config.yaml
n_head: 2
head_dim: 128
rope_fraction: 1.0
bias: "none"
parallel_block: false
init_std_down: 0.00335
lr_head: 0.0104
decay_fraction: 0.869
seq_len: 2048
doc_mask: false
train_tokens: 319000000
Each number is 200 + 30 x the weight over its row's rms, rounded and kept within 0 to 999. Layers, rows and columns count from 0. The size before them is the row's rms in percent of the matrix's.

# layer 6 MLP up, 704x256, rms 0.203, rows 144-180, columns 128-191
098,203,194,225,216,204,217,272,148,148,210,186,164,226,223,228,161,244,230,216,202,225,213,189,212,211,130,173,203,186,211,193,135,186,212,192,146,174,206,213,203,166,222,245,160,278,181,146,204,199,179,232,165,168,201,189,209,246,188,200,252,226,200,225,256
111,158,255,152,162,177,185,223,192,205,186,220,168,229,240,235,181,152,241,219,219,216,188,182,206,215,221,230,187,194,209,218,221,205,164,190,214,155,204,155,185,175,157,177,222,229,178,156,186,288,223,197,187,163,167,174,260,174,237,175,192,200,250,176,212
100,227,198,205,176,202,189,204,172,217,213,186,159,184,189,191,185,236,224,204,264,231,185,207,174,211,258,211,232,152,229,216,222,169,221,163,216,204,167,225,224,126,208,279,177,211,197,211,231,262,211,199,180,235,232,251,201,194,186,144,193,192,245,244,232
097,220,171,184,185,168,167,207,221,193,196,193,294,187,197,141,207,154,190,142,189,177,214,197,219,200,205,193,208,162,200,196,230,209,242,192,196,234,176,205,271,183,145,253,183,269,200,249,246,180,226,174,189,209,229,184,244,287,169,218,243,229,164,247,161
102,174,212,156,214,251,171,222,244,178,223,168,151,183,200,222,134,164,213,225,216,206,184,260,216,229,188,175,136,250,197,152,210,197,219,188,205,196,177,213,167,169,143,196,188,202,177,219,196,279,176,197,219,180,247,189,215,229,207,158,207,205,154,153,163
098,217,214,240,95,185,229,157,158,128,164,142,234,213,226,183,224,238,211,259,197,198,192,214,190,174,213,215,278,222,234,213,181,252,193,181,222,220,148,190,173,218,219,184,217,202,217,176,124,223,218,240,203,231,263,150,198,179,183,194,235,184,214,224,194
100,191,218,153,195,162,166,213,174,234,203,174,185,212,228,201,182,205,203,213,223,151,193,148,170,243,162,186,205,255,130,229,205,162,190,193,216,257,198,190,153,220,155,233,213,185,137,223,169,207,203,174,206,157,244,225,186,192,228,193,221,197,156,236,239
104,172,231,231,140,110,202,192,205,241,182,223,232,252,146,200,223,196,161,191,198,194,189,200,228,190,234,214,186,208,227,201,234,246,165,193,95,187,120,206,202,187,228,199,185,186,219,175,232,201,210,179,246,223,187,200,208,233,205,195,174,181,168,190,134
100,188,181,219,224,196,222,146,182,228,219,146,225,215,216,158,174,189,146,236,217,241,206,154,141,179,201,276,221,249,183,218,159,186,170,186,183,178,166,211,208,229,201,241,215,202,152,178,205,194,227,197,196,260,197,193,215,206,211,231,247,154,217,200,155
104,219,207,153,219,201,238,206,173,195,177,178,195,224,237,186,260,201,210,195,200,211,162,169,228,190,207,161,164,236,228,176,272,231,246,224,227,210,155,177,176,231,181,227,240,229,221,181,195,238,210,204,256,224,150,176,249,188,197,170,240,201,188,208,204
098,230,180,191,145,203,246,214,188,178,235,209,227,194,170,230,234,195,146,150,229,175,250,234,184,147,232,170,148,200,174,180,184,224,157,216,202,164,248,229,230,210,196,220,193,164,207,233,224,161,201,164,186,182,169,171,215,205,197,201,157,237,188,205,203
098,211,196,163,197,266,157,268,204,202,126,201,197,199,238,231,148,196,150,192,181,175,186,207,185,226,182,222,140,243,156,163,166,192,223,209,204,198,160,155,272,225,198,218,198,176,217,191,149,189,219,196,218,197,199,186,166,227,185,131,190,211,248,196,176
102,180,183,226,216,170,200,249,202,226,205,187,261,220,170,102,214,249,187,270,238,201,179,186,137,211,218,209,218,226,185,202,220,202,193,167,230,182,212,207,211,193,212,197,195,142,203,179,205,168,197,166,175,193,193,260,243,214,177,218,199,233,162,208,219
101,217,220,239,152,214,247,240,228,136,178,143,172,155,244,206,203,154,152,258,203,230,186,181,219,174,184,190,214,101,260,208,179,167,213,203,201,244,195,169,206,217,201,192,218,183,207,185,232,167,214,185,195,138,259,171,181,148,258,209,186,196,235,156,214
101,189,193,200,198,198,149,206,211,159,174,196,229,192,222,188,230,184,161,152,213,178,149,221,248,150,253,243,174,206,178,188,219,198,194,217,191,223,203,201,206,226,265,180,248,232,229,230,221,196,224,255,215,276,239,180,196,184,194,174,159,226,244,206,228
103,187,192,166,220,212,220,198,235,225,223,183,226,282,170,182,234,170,202,187,231,123,204,192,134,265,221,174,241,223,235,236,120,210,222,235,190,188,194,133,209,198,221,173,189,180,175,200,151,217,175,194,233,220,225,195,173,141,194,222,197,221,145,165,223
102,162,195,199,192,181,232,212,208,171,187,230,190,212,231,220,246,195,208,217,216,219,183,192,154,216,169,256,259,149,233,175,168,189,248,200,197,184,215,222,213,173,173,148,221,216,173,169,199,242,182,223,261,198,202,209,241,182,205,210,214,201,209,201,232
106,203,193,261,188,275,193,156,159,195,156,171,180,233,197,153,227,219,188,172,293,199,190,245,161,242,265,133,186,206,189,204,191,217,218,209,184,211,231,179,163,155,165,220,225,199,202,190,203,198,243,203,159,179,200,194,238,266,136,243,186,193,179,237,161
105,236,218,210,207,199,209,209,181,208,155,215,167,201,110,160,198,179,195,200,198,258,194,252,173,204,199,201,169,246,207,210,178,228,209,238,211,187,224,235,181,168,216,212,220,198,203,172,181,191,143,185,220,193,235,201,244,244,193,179,198,248,160,247,256
103,194,195,210,240,209,235,186,196,181,217,220,157,212,199,207,193,185,190,234,221,191,198,181,163,213,223,242,174,232,154,184,183,183,209,244,204,243,229,223,137,186,250,208,188,201,172,206,210,201,212,179,185,221,209,200,229,151,240,211,168,171,225,186,215
103,197,191,209,205,215,157,195,209,188,178,252,152,236,197,211,187,211,193,201,199,158,252,173,216,175,197,228,161,265,195,173,183,215,220,236,211,188,188,117,241,177,177,182,227,194,178,150,208,144,253,161,113,175,219,229,214,183,197,227,236,131,235,161,176
108,160,165,181,214,159,148,257,204,242,199,212,215,203,228,217,247,159,161,167,233,192,176,171,174,256,204,169,214,245,143,198,97,156,218,238,200,216,194,229,195,217,192,226,239,187,138,222,194,187,203,175,199,209,198,203,195,213,221,165,237,191,190,218,215
098,286,222,226,226,168,169,174,220,179,189,200,196,212,239,231,167,169,205,230,197,215,252,277,203,237,191,187,239,184,178,180,174,256,210,210,197,195,186,204,253,232,207,216,272,206,216,171,201,208,239,206,231,199,211,162,263,129,198,212,172,232,257,208,164
095,216,207,210,194,256,194,190,179,209,169,184,146,186,197,197,179,202,190,207,152,224,221,183,218,218,194,215,180,252,232,208,183,193,175,187,234,164,216,172,219,215,219,162,215,152,200,186,211,268,169,199,187,251,135,192,252,206,183,185,188,227,195,157,180
103,207,239,138,197,251,119,216,185,190,216,228,164,207,260,187,222,171,202,181,225,241,187,187,213,169,166,142,214,201,143,150,261,194,163,209,134,174,171,162,206,204,190,152,223,261,199,218,144,198,222,137,183,245,236,230,260,172,256,166,241,246,201,267,165
098,191,205,142,170,199,230,217,229,230,222,215,250,231,243,187,245,181,202,204,217,246,210,241,167,212,240,198,236,236,196,151,238,154,198,236,219,197,167,217,195,169,192,229,181,185,249,210,265,131,206,264,235,192,194,141,187,171,178,168,143,182,255,203,163
096,190,185,204,199,195,147,210,272,204,241,180,238,208,210,132,215,217,197,212,215,242,155,158,176,208,216,227,220,218,218,231,236,229,193,204,179,181,187,271,185,209,152,175,219,186,235,155,198,213,217,209,167,151,242,221,176,189,169,170,141,254,181,230,214
092,234,143,194,170,183,240,208,196,208,230,180,239,144,163,171,183,229,213,223,212,227,173,154,189,212,191,262,206,221,178,174,168,228,157,175,229,210,262,192,182,224,241,173,204,203,249,190,211,221,197,268,221,157,186,189,216,210,204,187,180,213,194,204,140
105,218,259,211,209,118,220,144,229,189,171,161,222,195,213,192,206,225,254,262,184,162,157,225,159,211,198,211,232,187,205,167,221,250,275,206,146,221,203,202,182,213,177,232,214,229,254,205,203,205,288,218,232,244,254,203,188,174,185,194,137,189,230,192,166
093,203,154,164,206,248,191,187,197,211,175,200,191,200,270,193,205,185,175,172,263,199,211,162,204,214,201,200,238,214,219,269,243,221,235,220,222,138,190,225,218,189,216,208,232,135,205,163,201,244,205,215,225,214,189,200,194,187,242,198,232,179,192,221,228
093,193,185,170,154,201,245,151,107,194,141,160,244,224,149,150,184,211,181,218,209,257,201,165,175,206,162,220,195,213,189,233,160,222,192,191,158,161,214,219,154,195,202,185,165,153,184,204,214,179,194,172,203,204,203,198,165,231,241,196,179,224,206,179,197
103,227,190,205,202,220,189,194,213,207,245,233,180,190,223,236,174,209,216,252,217,242,212,172,203,266,243,192,184,205,166,206,176,219,227,173,197,185,197,219,236,194,169,179,185,243,227,214,160,191,202,160,233,217,217,242,200,175,181,159,182,185,160,227,243
098,216,157,217,199,235,142,214,247,200,199,177,186,211,189,229,186,199,259,156,223,181,241,172,230,206,147,177,208,195,196,198,119,231,170,202,198,258,214,169,212,201,243,165,158,224,240,180,148,234,205,224,207,207,223,179,189,199,269,192,159,236,257,183,192
098,162,181,208,230,259,192,259,197,200,166,147,207,195,164,217,234,178,183,165,196,199,228,203,151,205,229,217,258,234,173,226,192,178,203,215,235,178,179,213,223,194,255,203,190,220,199,239,179,206,153,196,221,228,261,247,205,204,184,182,245,235,195,138,155
096,200,195,173,178,200,218,99,194,231,199,210,161,167,194,182,213,165,161,189,185,174,162,217,194,182,245,201,136,178,189,186,221,174,186,164,197,189,201,247,172,196,197,192,159,174,184,175,155,202,184,197,192,227,225,204,232,269,220,222,190,176,250,241,269
098,209,183,173,220,151,197,245,200,207,194,205,155,251,137,218,229,158,245,209,217,160,212,208,223,191,211,195,278,176,213,221,216,196,200,193,177,223,161,188,133,198,180,199,179,168,228,226,152,196,216,167,191,205,230,189,271,192,217,208,180,191,172,212,186
098,161,209,199,233,256,230,201,214,186,225,198,215,200,238,216,210,186,177,187,232,178,204,205,265,185,216,195,172,207,169,246,173,270,173,185,234,173,189,132,203,188,231,200,238,251,173,194,205,213,199,208,164,160,185,232,212,217,225,178,224,188,186,162,177
# layer 6 MLP down (transposed), 704x256, rms 0.19, rows 144-179, columns 128-191
097,180,211,183,199,169,173,164,184,205,203,240,206,193,247,188,203,212,248,246,224,229,196,204,235,174,212,193,197,236,190,189,263,203,230,163,157,192,219,222,195,212,234,160,177,249,215,236,184,208,181,176,223,163,164,166,169,193,232,185,237,311,190,250,227
109,167,179,189,197,195,227,167,247,207,242,152,142,196,155,183,148,174,206,177,161,225,220,200,219,188,227,224,255,185,228,185,217,153,157,169,230,148,204,218,178,222,239,218,212,191,150,191,175,215,246,161,186,187,192,232,200,218,187,153,254,146,205,197,202
102,181,165,153,131,171,220,164,183,280,162,218,189,197,204,221,190,221,178,244,197,182,178,174,128,214,162,165,227,138,205,167,128,193,264,230,203,206,204,206,212,172,192,289,183,142,152,259,215,186,183,290,177,228,222,186,213,216,230,170,205,186,208,197,232
099,178,208,193,227,254,204,176,210,203,189,171,171,183,284,219,175,189,191,264,194,197,164,190,164,240,153,198,202,194,158,172,251,218,224,172,238,218,237,164,168,189,214,193,239,166,167,266,199,181,182,207,215,154,195,213,189,223,219,211,206,238,215,203,181
099,183,161,236,162,231,177,220,148,197,182,222,187,213,246,197,199,194,214,202,268,200,186,216,214,208,173,220,242,236,178,173,245,223,175,147,187,162,171,194,183,189,132,151,137,164,232,180,153,248,183,257,175,207,201,119,225,168,164,194,213,183,229,197,213
108,144,156,293,223,145,207,172,186,204,226,233,208,187,197,196,183,221,214,248,204,192,131,190,204,199,238,218,203,223,239,161,201,211,162,229,184,241,143,228,134,209,192,183,267,223,138,187,176,151,194,223,219,246,202,193,168,203,183,203,230,255,223,172,221
098,167,162,239,209,200,180,195,209,177,137,188,221,198,244,245,226,175,164,171,214,172,218,172,109,196,204,245,201,237,190,184,197,179,194,185,216,170,136,148,180,226,199,233,202,173,205,185,153,175,210,186,206,206,158,222,184,197,174,249,210,178,167,152,217
105,257,196,225,232,160,169,234,245,223,142,141,228,186,190,185,236,190,244,145,186,242,259,258,221,178,234,165,188,207,175,219,199,216,171,216,221,150,182,190,208,186,211,214,230,225,173,166,206,210,182,209,195,164,225,213,170,174,238,214,156,167,145,220,202
102,205,189,197,172,154,248,185,178,193,237,208,196,171,211,228,214,213,223,234,185,145,271,192,170,185,210,214,230,148,127,201,215,192,161,239,215,210,197,194,189,197,174,173,243,176,197,162,223,169,187,196,176,264,180,192,211,194,219,235,220,198,175,179,185
104,162,206,235,226,134,201,163,188,232,225,242,194,203,177,168,210,188,212,207,192,247,206,197,215,162,170,212,210,232,177,171,211,199,237,197,185,163,262,195,155,165,209,187,174,228,195,229,244,124,225,162,216,153,180,240,224,126,259,185,176,219,295,144,223
100,220,160,184,209,205,212,242,172,157,183,168,217,234,226,205,208,216,200,191,227,199,239,169,215,216,237,235,231,197,250,185,211,207,183,196,211,206,228,261,220,180,205,177,168,235,207,222,145,265,178,184,196,165,279,206,181,176,162,193,214,234,180,247,196
087,218,200,166,191,206,155,190,187,202,141,191,183,207,211,166,252,193,236,244,167,234,194,195,203,242,168,189,203,190,240,188,174,204,182,195,217,202,197,274,249,203,148,192,170,194,197,169,247,267,197,179,147,258,200,179,196,189,168,214,188,198,186,195,167
097,231,158,189,210,185,228,203,178,188,165,201,189,207,202,212,168,242,234,231,212,185,186,176,230,149,156,232,207,202,206,215,231,201,168,169,198,153,162,204,175,190,204,212,176,191,177,217,180,211,237,168,164,237,179,138,237,210,197,191,183,183,169,183,192
099,209,225,223,197,134,226,186,193,144,144,155,225,190,210,173,194,246,169,240,176,177,234,185,172,179,195,178,185,194,225,220,234,193,226,216,192,297,203,183,172,210,225,201,184,193,229,222,168,295,165,177,242,173,212,222,176,155,265,204,143,214,214,233,204
103,207,201,206,185,208,174,174,285,186,205,201,196,192,256,190,181,199,212,167,172,193,220,260,177,205,241,206,182,180,165,203,194,193,240,180,253,170,191,208,127,233,227,140,188,180,184,249,139,214,176,237,191,178,235,202,213,235,214,236,183,183,171,172,211
102,245,200,241,240,196,246,253,218,195,172,198,159,241,153,197,230,217,208,138,192,190,197,183,157,283,219,236,214,175,132,207,154,218,140,223,229,210,233,185,256,198,248,229,237,184,173,193,190,106,221,158,193,183,204,229,234,172,200,195,206,205,206,212,141
103,201,166,214,186,214,146,126,169,211,204,165,157,184,226,177,211,228,184,155,277,257,180,199,226,278,225,236,238,143,224,180,231,203,261,180,261,190,240,162,197,203,193,185,193,203,211,181,209,165,235,179,279,236,203,190,193,188,168,122,214,186,190,207,193
100,241,163,167,226,195,204,227,212,168,171,161,167,215,258,186,200,174,235,216,197,178,122,229,180,206,229,202,207,197,224,212,171,191,268,248,180,191,157,192,218,164,184,173,190,192,202,192,208,204,213,240,199,229,207,202,217,183,218,205,158,229,202,196,150
104,161,202,157,152,198,215,202,178,251,229,196,206,237,177,186,253,203,178,168,211,164,177,191,240,194,193,163,251,179,212,159,272,148,212,155,173,191,178,156,185,210,149,199,189,241,208,216,162,160,184,175,187,200,254,216,159,233,212,204,167,173,188,218,275
107,241,204,266,172,198,217,200,230,158,216,200,167,203,225,211,190,196,171,221,252,206,186,250,234,213,199,213,197,188,183,150,163,200,232,217,209,245,130,212,191,220,179,191,246,187,203,222,253,210,221,216,174,212,240,178,232,164,191,205,203,216,242,198,168
104,225,240,200,145,175,168,232,196,229,174,187,178,206,186,182,251,205,182,222,187,133,253,197,226,198,231,172,189,202,252,193,165,154,184,162,247,255,222,182,186,199,199,161,151,171,246,174,192,175,227,207,152,197,223,208,204,187,185,217,199,230,177,239,208
103,190,216,227,203,220,232,142,179,223,263,193,241,181,198,177,170,177,253,169,214,197,211,174,163,208,204,214,192,216,146,211,173,145,168,178,152,248,217,163,179,201,202,180,240,218,204,218,251,228,167,146,268,214,144,201,240,183,203,190,201,211,179,241,180
101,143,219,211,219,187,258,206,179,201,184,205,218,234,203,223,215,200,246,185,166,238,243,188,191,207,203,220,223,194,226,198,216,248,201,227,148,186,209,215,197,172,160,163,188,167,194,206,193,192,226,248,170,169,237,208,253,226,210,204,194,250,187,185,221
096,201,196,159,177,203,219,215,182,200,249,211,170,192,238,179,205,213,196,204,188,201,200,181,239,114,162,260,194,206,217,198,192,195,233,224,170,217,165,205,125,227,167,238,192,159,195,215,196,114,191,252,196,178,207,210,245,239,223,190,192,219,214,201,190
100,211,193,227,207,193,192,155,236,178,212,180,181,226,218,201,204,243,228,169,206,209,208,210,204,171,190,168,246,163,206,223,186,191,192,152,204,221,210,211,212,183,181,177,226,230,188,252,229,187,210,178,164,200,197,189,206,262,214,214,134,186,240,154,186
099,248,234,249,202,216,210,251,186,123,225,176,200,211,196,235,240,200,145,217,184,217,190,171,210,195,175,211,188,238,195,201,234,163,205,207,240,203,223,187,233,247,249,153,206,178,184,187,181,187,212,192,202,243,227,182,208,160,196,200,210,195,182,206,200
097,191,217,176,219,201,175,177,148,211,237,215,194,263,176,192,208,264,217,254,181,211,218,216,257,195,184,187,188,151,195,255,200,169,222,196,169,207,243,140,195,178,213,207,209,144,173,224,234,269,225,185,185,211,168,184,227,224,223,173,129,227,165,184,154
101,171,238,220,194,223,171,196,193,158,235,249,176,165,184,227,204,204,205,199,195,203,207,198,199,228,177,212,182,181,223,211,208,197,213,203,194,173,241,161,292,191,169,200,197,176,186,181,228,217,187,183,192,207,220,183,195,179,191,218,230,194,200,185,202
105,161,269,215,171,217,198,161,154,164,210,141,227,190,214,185,171,184,188,252,165,196,174,198,206,183,133,169,148,158,187,185,193,178,240,239,197,204,176,224,154,199,192,178,177,241,173,242,192,120,178,224,162,198,205,165,122,241,218,205,229,227,213,182,198
096,228,223,209,180,190,228,189,165,163,219,246,204,240,188,187,197,194,199,229,172,161,200,216,206,157,191,219,239,179,202,196,164,164,199,215,229,217,187,209,206,171,163,221,200,210,170,182,204,260,212,169,177,235,226,231,249,248,109,207,150,209,164,191,185
099,155,204,166,151,176,194,183,195,207,170,243,174,205,197,163,185,225,211,200,238,225,186,247,210,235,233,222,276,199,241,230,238,185,222,223,199,145,228,225,196,177,232,227,228,243,223,243,220,164,165,222,184,174,205,196,208,237,189,173,208,195,226,183,220
103,192,244,151,275,182,184,179,192,147,214,190,159,177,195,204,219,173,244,193,146,158,208,231,221,208,190,173,201,199,156,196,208,218,217,205,249,234,149,183,174,203,233,193,171,204,217,209,232,196,184,230,222,240,202,207,202,210,167,170,157,157,115,234,236
091,187,222,222,178,204,244,280,171,177,245,211,194,194,248,239,172,179,192,215,177,201,170,202,191,172,123,167,184,246,204,194,176,204,226,205,182,177,267,238,188,166,208,131,175,213,184,223,201,173,183,227,163,175,231,201,197,240,223,213,210,230,204,170,194
100,175,181,202,228,234,220,117,283,214,222,200,198,156,204,155,194,194,240,197,195,246,170,194,188,242,155,232,218,153,165,244,218,224,167,153,217,168,240,201,227,210,224,227,184,265,248,222,223,195,215,197,171,223,189,222,181,188,200,170,211,180,227,231,194
096,251,178,214,227,161,221,159,204,240,180,188,149,180,173,235,225,147,209,230,173,212,192,188,202,238,187,193,224,147,245,226,220,232,194,174,158,239,206,219,145,222,182,184,190,213,173,269,241,229,236,186,208,183,218,195,174,195,208,218,185,224,203,190,214
100,196,226,178,181,166,213,198,192,267,208,193,195,187,271,199,222,204,200,204,200,186,172,210,198,141,199,211,189,226,184,228,244,198,175,211,248,215,283,172,220,222,190,219,224,194,200,208,225,149,191,231,172,223,224,205,175,171,201,128,210,186,204,159,233
# layer 6 MLP gate, 704x256, rms 0.192, rows 145-180, columns 128-191
104,207,256,197,248,181,193,205,234,147,207,250,255,209,262,170,138,251,174,214,184,153,199,243,201,204,250,217,193,236,238,191,158,229,175,207,192,186,167,179,275,182,202,190,227,229,240,204,148,245,155,221,207,218,161,150,148,199,193,208,226,190,246,229,189
101,235,135,228,177,180,250,216,203,205,162,137,257,215,202,136,235,214,172,198,188,180,255,187,165,223,171,242,154,182,173,205,189,195,158,183,205,141,227,150,217,179,176,173,222,193,212,255,175,198,146,180,157,151,233,133,192,176,172,217,192,210,176,202,188
097,184,170,157,142,161,205,210,220,222,202,267,216,220,197,159,238,132,190,161,182,207,213,250,238,202,213,163,179,189,211,212,172,122,209,166,191,238,212,242,248,195,200,189,180,169,222,183,193,234,218,201,147,184,186,235,200,221,220,232,201,240,167,216,212
102,199,222,201,188,177,203,210,124,182,145,216,173,245,205,200,231,201,169,208,178,209,203,206,222,237,211,232,174,139,191,180,199,169,190,192,208,200,202,223,204,208,128,235,186,177,191,194,184,224,204,144,171,165,221,199,173,184,252,219,184,147,213,177,195
098,227,186,200,246,191,158,155,220,201,230,280,194,213,198,188,201,222,230,198,208,243,237,180,204,206,162,238,234,210,152,228,209,159,205,194,143,176,212,217,202,192,209,200,157,216,182,264,189,249,268,238,162,232,167,203,218,253,219,204,229,238,159,222,222
097,166,209,249,146,176,196,206,189,233,183,192,235,135,203,195,237,180,163,122,156,212,219,248,207,135,207,216,268,235,182,234,218,247,239,169,177,192,200,209,190,210,185,203,191,186,120,149,214,241,225,128,205,217,216,209,203,208,191,206,217,219,163,189,186
101,228,189,198,204,198,202,251,209,190,118,215,166,180,208,242,192,181,220,188,118,205,221,194,235,255,211,190,209,212,224,189,236,178,191,210,236,223,202,190,300,173,202,191,200,222,235,129,166,241,185,203,180,211,216,198,196,170,193,163,225,128,202,172,214
100,181,129,121,181,146,223,211,149,208,172,232,202,176,183,169,210,156,241,178,236,146,187,188,195,192,207,194,182,189,205,190,269,136,215,224,174,135,244,194,170,233,186,189,241,180,198,282,243,181,189,174,184,170,202,184,212,217,152,205,238,188,147,215,182
104,155,217,256,217,149,196,232,185,158,205,245,222,192,161,203,224,203,229,189,235,203,178,224,204,176,189,204,215,188,103,256,228,258,180,252,163,239,232,171,205,212,230,264,183,176,204,238,186,221,199,177,203,200,218,167,237,209,195,172,198,197,237,110,175
101,179,213,252,245,166,181,158,175,292,195,205,205,204,206,229,191,183,230,202,167,190,180,196,162,215,173,163,203,195,157,270,173,222,219,190,179,205,181,224,191,188,183,236,222,171,153,166,251,184,172,190,194,232,142,240,217,216,211,240,203,217,169,174,225
100,207,210,246,203,145,219,225,173,214,229,256,201,215,250,181,221,151,229,184,224,251,239,181,184,161,207,195,198,130,166,228,174,199,165,144,189,191,219,273,139,193,215,230,207,181,196,212,176,207,206,199,214,148,187,262,161,167,166,226,198,206,211,237,264
100,223,164,156,220,191,212,259,213,174,194,225,150,230,142,220,189,133,209,234,207,167,203,236,225,233,206,180,185,196,218,170,269,216,201,226,177,223,190,192,232,153,161,187,196,219,197,240,215,201,194,209,170,201,241,201,201,189,244,210,152,153,231,224,166
098,221,236,219,230,213,202,144,186,208,189,217,200,201,201,166,157,241,187,240,185,157,179,205,147,206,192,193,229,251,214,214,225,202,204,189,219,160,198,213,236,210,222,241,191,233,193,165,166,139,150,196,216,206,194,182,145,177,167,173,231,172,207,185,185
100,218,198,180,196,234,229,194,236,213,184,224,164,196,160,171,231,215,221,216,238,204,181,220,218,203,223,317,182,208,214,227,262,176,195,232,211,227,196,282,228,240,185,233,210,182,225,211,226,218,157,224,251,254,166,204,158,185,254,106,188,175,198,185,202
090,190,187,195,213,201,223,182,157,243,183,216,125,250,123,161,220,215,230,198,233,222,147,150,180,164,199,186,278,221,199,177,174,240,164,268,230,250,231,200,229,249,162,186,209,196,192,195,237,195,165,238,183,235,165,246,188,237,148,183,263,188,203,168,164
092,212,170,243,219,206,192,191,199,211,204,215,205,233,237,245,108,185,244,151,176,250,196,183,215,244,196,167,200,195,222,205,258,206,204,263,211,252,219,227,200,198,231,231,201,150,181,203,210,185,179,135,251,223,163,210,188,228,219,201,170,171,160,168,219
107,190,191,208,205,172,236,160,208,192,228,184,198,242,182,200,214,176,157,202,239,207,208,178,174,146,208,222,177,207,268,167,156,228,203,173,266,216,152,192,145,229,235,187,200,151,159,190,184,203,200,216,250,186,232,233,161,228,159,219,169,244,196,232,185
100,149,185,181,214,220,176,218,139,154,190,188,206,191,199,166,200,155,206,203,156,211,157,185,212,227,271,193,72,229,195,205,174,178,183,164,206,199,228,238,216,172,220,219,197,176,139,214,224,186,201,170,197,198,220,217,194,208,270,204,226,219,197,179,165
109,182,210,165,179,184,189,173,153,175,220,191,194,205,187,152,185,171,197,185,164,222,164,215,171,193,179,205,160,233,192,173,187,181,152,200,223,176,214,150,152,307,223,164,195,188,226,174,183,210,166,142,192,155,210,163,163,195,204,210,197,194,216,185,211
101,190,222,190,192,212,166,215,202,172,208,160,215,186,214,188,219,173,257,200,215,175,206,214,178,240,193,173,184,240,200,233,142,223,213,233,205,142,244,193,193,181,182,179,180,164,207,215,116,179,182,203,122,259,194,220,202,212,205,199,188,211,197,236,214
104,139,131,230,206,175,245,200,236,246,196,185,262,191,153,213,195,152,216,204,189,154,194,206,213,201,151,254,207,245,188,166,186,227,204,207,211,208,174,186,172,216,156,225,186,193,206,186,191,231,192,229,169,162,211,206,193,228,202,144,241,152,149,211,165
096,189,223,192,216,205,209,180,172,153,248,220,163,228,198,192,217,185,264,240,188,214,197,204,236,195,177,253,196,192,228,203,170,189,196,173,176,170,212,170,225,161,187,131,195,213,232,193,167,196,222,255,231,196,189,117,239,251,234,184,185,199,223,222,207
096,217,170,177,213,200,253,224,231,214,218,220,188,206,231,191,241,180,213,204,165,177,196,225,220,195,213,215,134,157,189,185,230,162,233,202,162,167,199,161,184,186,198,156,174,189,239,218,186,182,216,209,171,195,137,193,213,202,170,222,275,248,186,179,197
103,182,181,208,186,275,234,182,195,214,246,199,177,219,231,190,187,210,174,211,223,255,246,113,249,146,195,208,200,196,177,209,194,221,198,188,215,202,229,187,247,229,158,242,247,165,239,205,210,203,211,180,242,133,191,252,199,207,198,210,202,174,140,184,230
101,222,159,160,188,196,184,206,234,221,164,210,157,235,183,176,189,202,163,201,214,239,234,175,195,181,229,272,213,217,221,229,187,198,208,145,233,214,220,202,187,182,152,255,250,195,252,209,229,231,208,212,201,218,243,149,220,205,203,220,173,174,169,179,151
094,182,218,207,184,190,197,189,172,195,204,259,205,205,182,166,184,204,180,244,197,202,174,186,196,201,240,228,221,241,184,212,220,120,208,166,155,180,251,191,251,229,205,240,241,147,242,201,224,218,137,265,180,192,188,215,205,228,215,202,195,133,202,248,136
098,156,149,234,198,174,203,275,166,243,177,231,224,238,174,174,210,247,209,215,124,198,138,163,211,192,260,195,155,221,194,207,195,218,176,161,234,262,217,166,197,177,168,267,233,211,217,197,264,195,205,261,198,197,209,166,201,273,232,225,172,211,189,220,157
106,200,184,179,218,185,162,128,194,235,159,153,228,168,196,194,157,186,200,217,175,157,170,210,220,201,161,183,201,207,205,212,248,252,224,176,178,171,195,204,223,239,191,178,199,166,223,211,170,215,236,210,210,209,199,165,140,133,176,179,212,212,194,163,215
103,172,203,178,201,226,251,197,155,161,238,164,247,243,181,225,221,280,160,243,204,232,166,182,168,162,174,226,189,168,148,141,176,147,197,210,247,179,230,204,208,182,198,243,178,213,178,195,220,235,234,233,194,198,195,197,207,222,206,202,134,191,230,221,214
097,202,244,201,191,239,205,251,186,159,173,143,221,217,209,212,203,210,242,205,237,218,230,292,174,152,211,202,240,167,237,188,167,209,190,187,226,183,231,211,213,177,208,182,216,224,183,214,204,203,199,166,156,186,190,185,196,162,220,143,178,249,245,197,217
100,260,139,197,246,216,206,182,203,208,193,162,254,212,165,127,185,208,181,220,197,181,238,167,202,234,177,121,180,231,189,229,204,190,149,174,222,192,171,174,206,191,187,230,173,163,210,206,217,194,201,254,207,109,186,198,237,202,224,210,163,243,186,180,165
102,180,158,190,195,194,173,162,212,247,226,169,189,212,202,217,272,179,218,185,244,238,175,206,210,122,162,211,190,238,167,221,155,172,224,134,182,199,207,250,158,212,175,186,132,224,225,179,159,239,227,220,234,160,251,264,197,231,241,198,209,266,213,213,176
100,190,203,208,225,252,211,256,151,237,177,237,226,240,211,160,171,174,174,226,235,199,143,199,177,178,220,245,208,160,214,200,194,188,192,116,290,212,241,249,225,225,182,184,174,208,183,198,200,228,220,232,218,179,199,182,192,215,167,155,210,146,223,209,138
097,180,215,213,229,201,200,191,202,204,224,194,188,274,202,156,182,193,222,187,187,184,252,212,166,245,150,139,168,222,160,197,155,178,230,197,161,196,190,181,239,159,229,207,176,176,196,181,237,209,215,153,205,183,209,161,209,109,173,237,207,173,252,176,240
099,198,193,195,263,172,192,219,216,207,140,214,184,232,179,184,198,195,154,173,177,190,154,250,192,222,208,192,217,187,211,196,161,183,235,174,192,194,205,188,218,215,225,209,190,164,212,248,190,235,205,166,195,145,228,215,219,225,199,235,165,194,248,191,191
102,192,219,176,217,212,203,131,215,145,197,136,253,219,219,180,196,206,216,213,165,199,256,221,221,185,194,235,196,140,223,217,200,253,182,167,195,184,213,235,169,191,179,217,175,225,191,224,180,196,251,225,189,219,252,225,169,193,207,183,195,168,225,145,234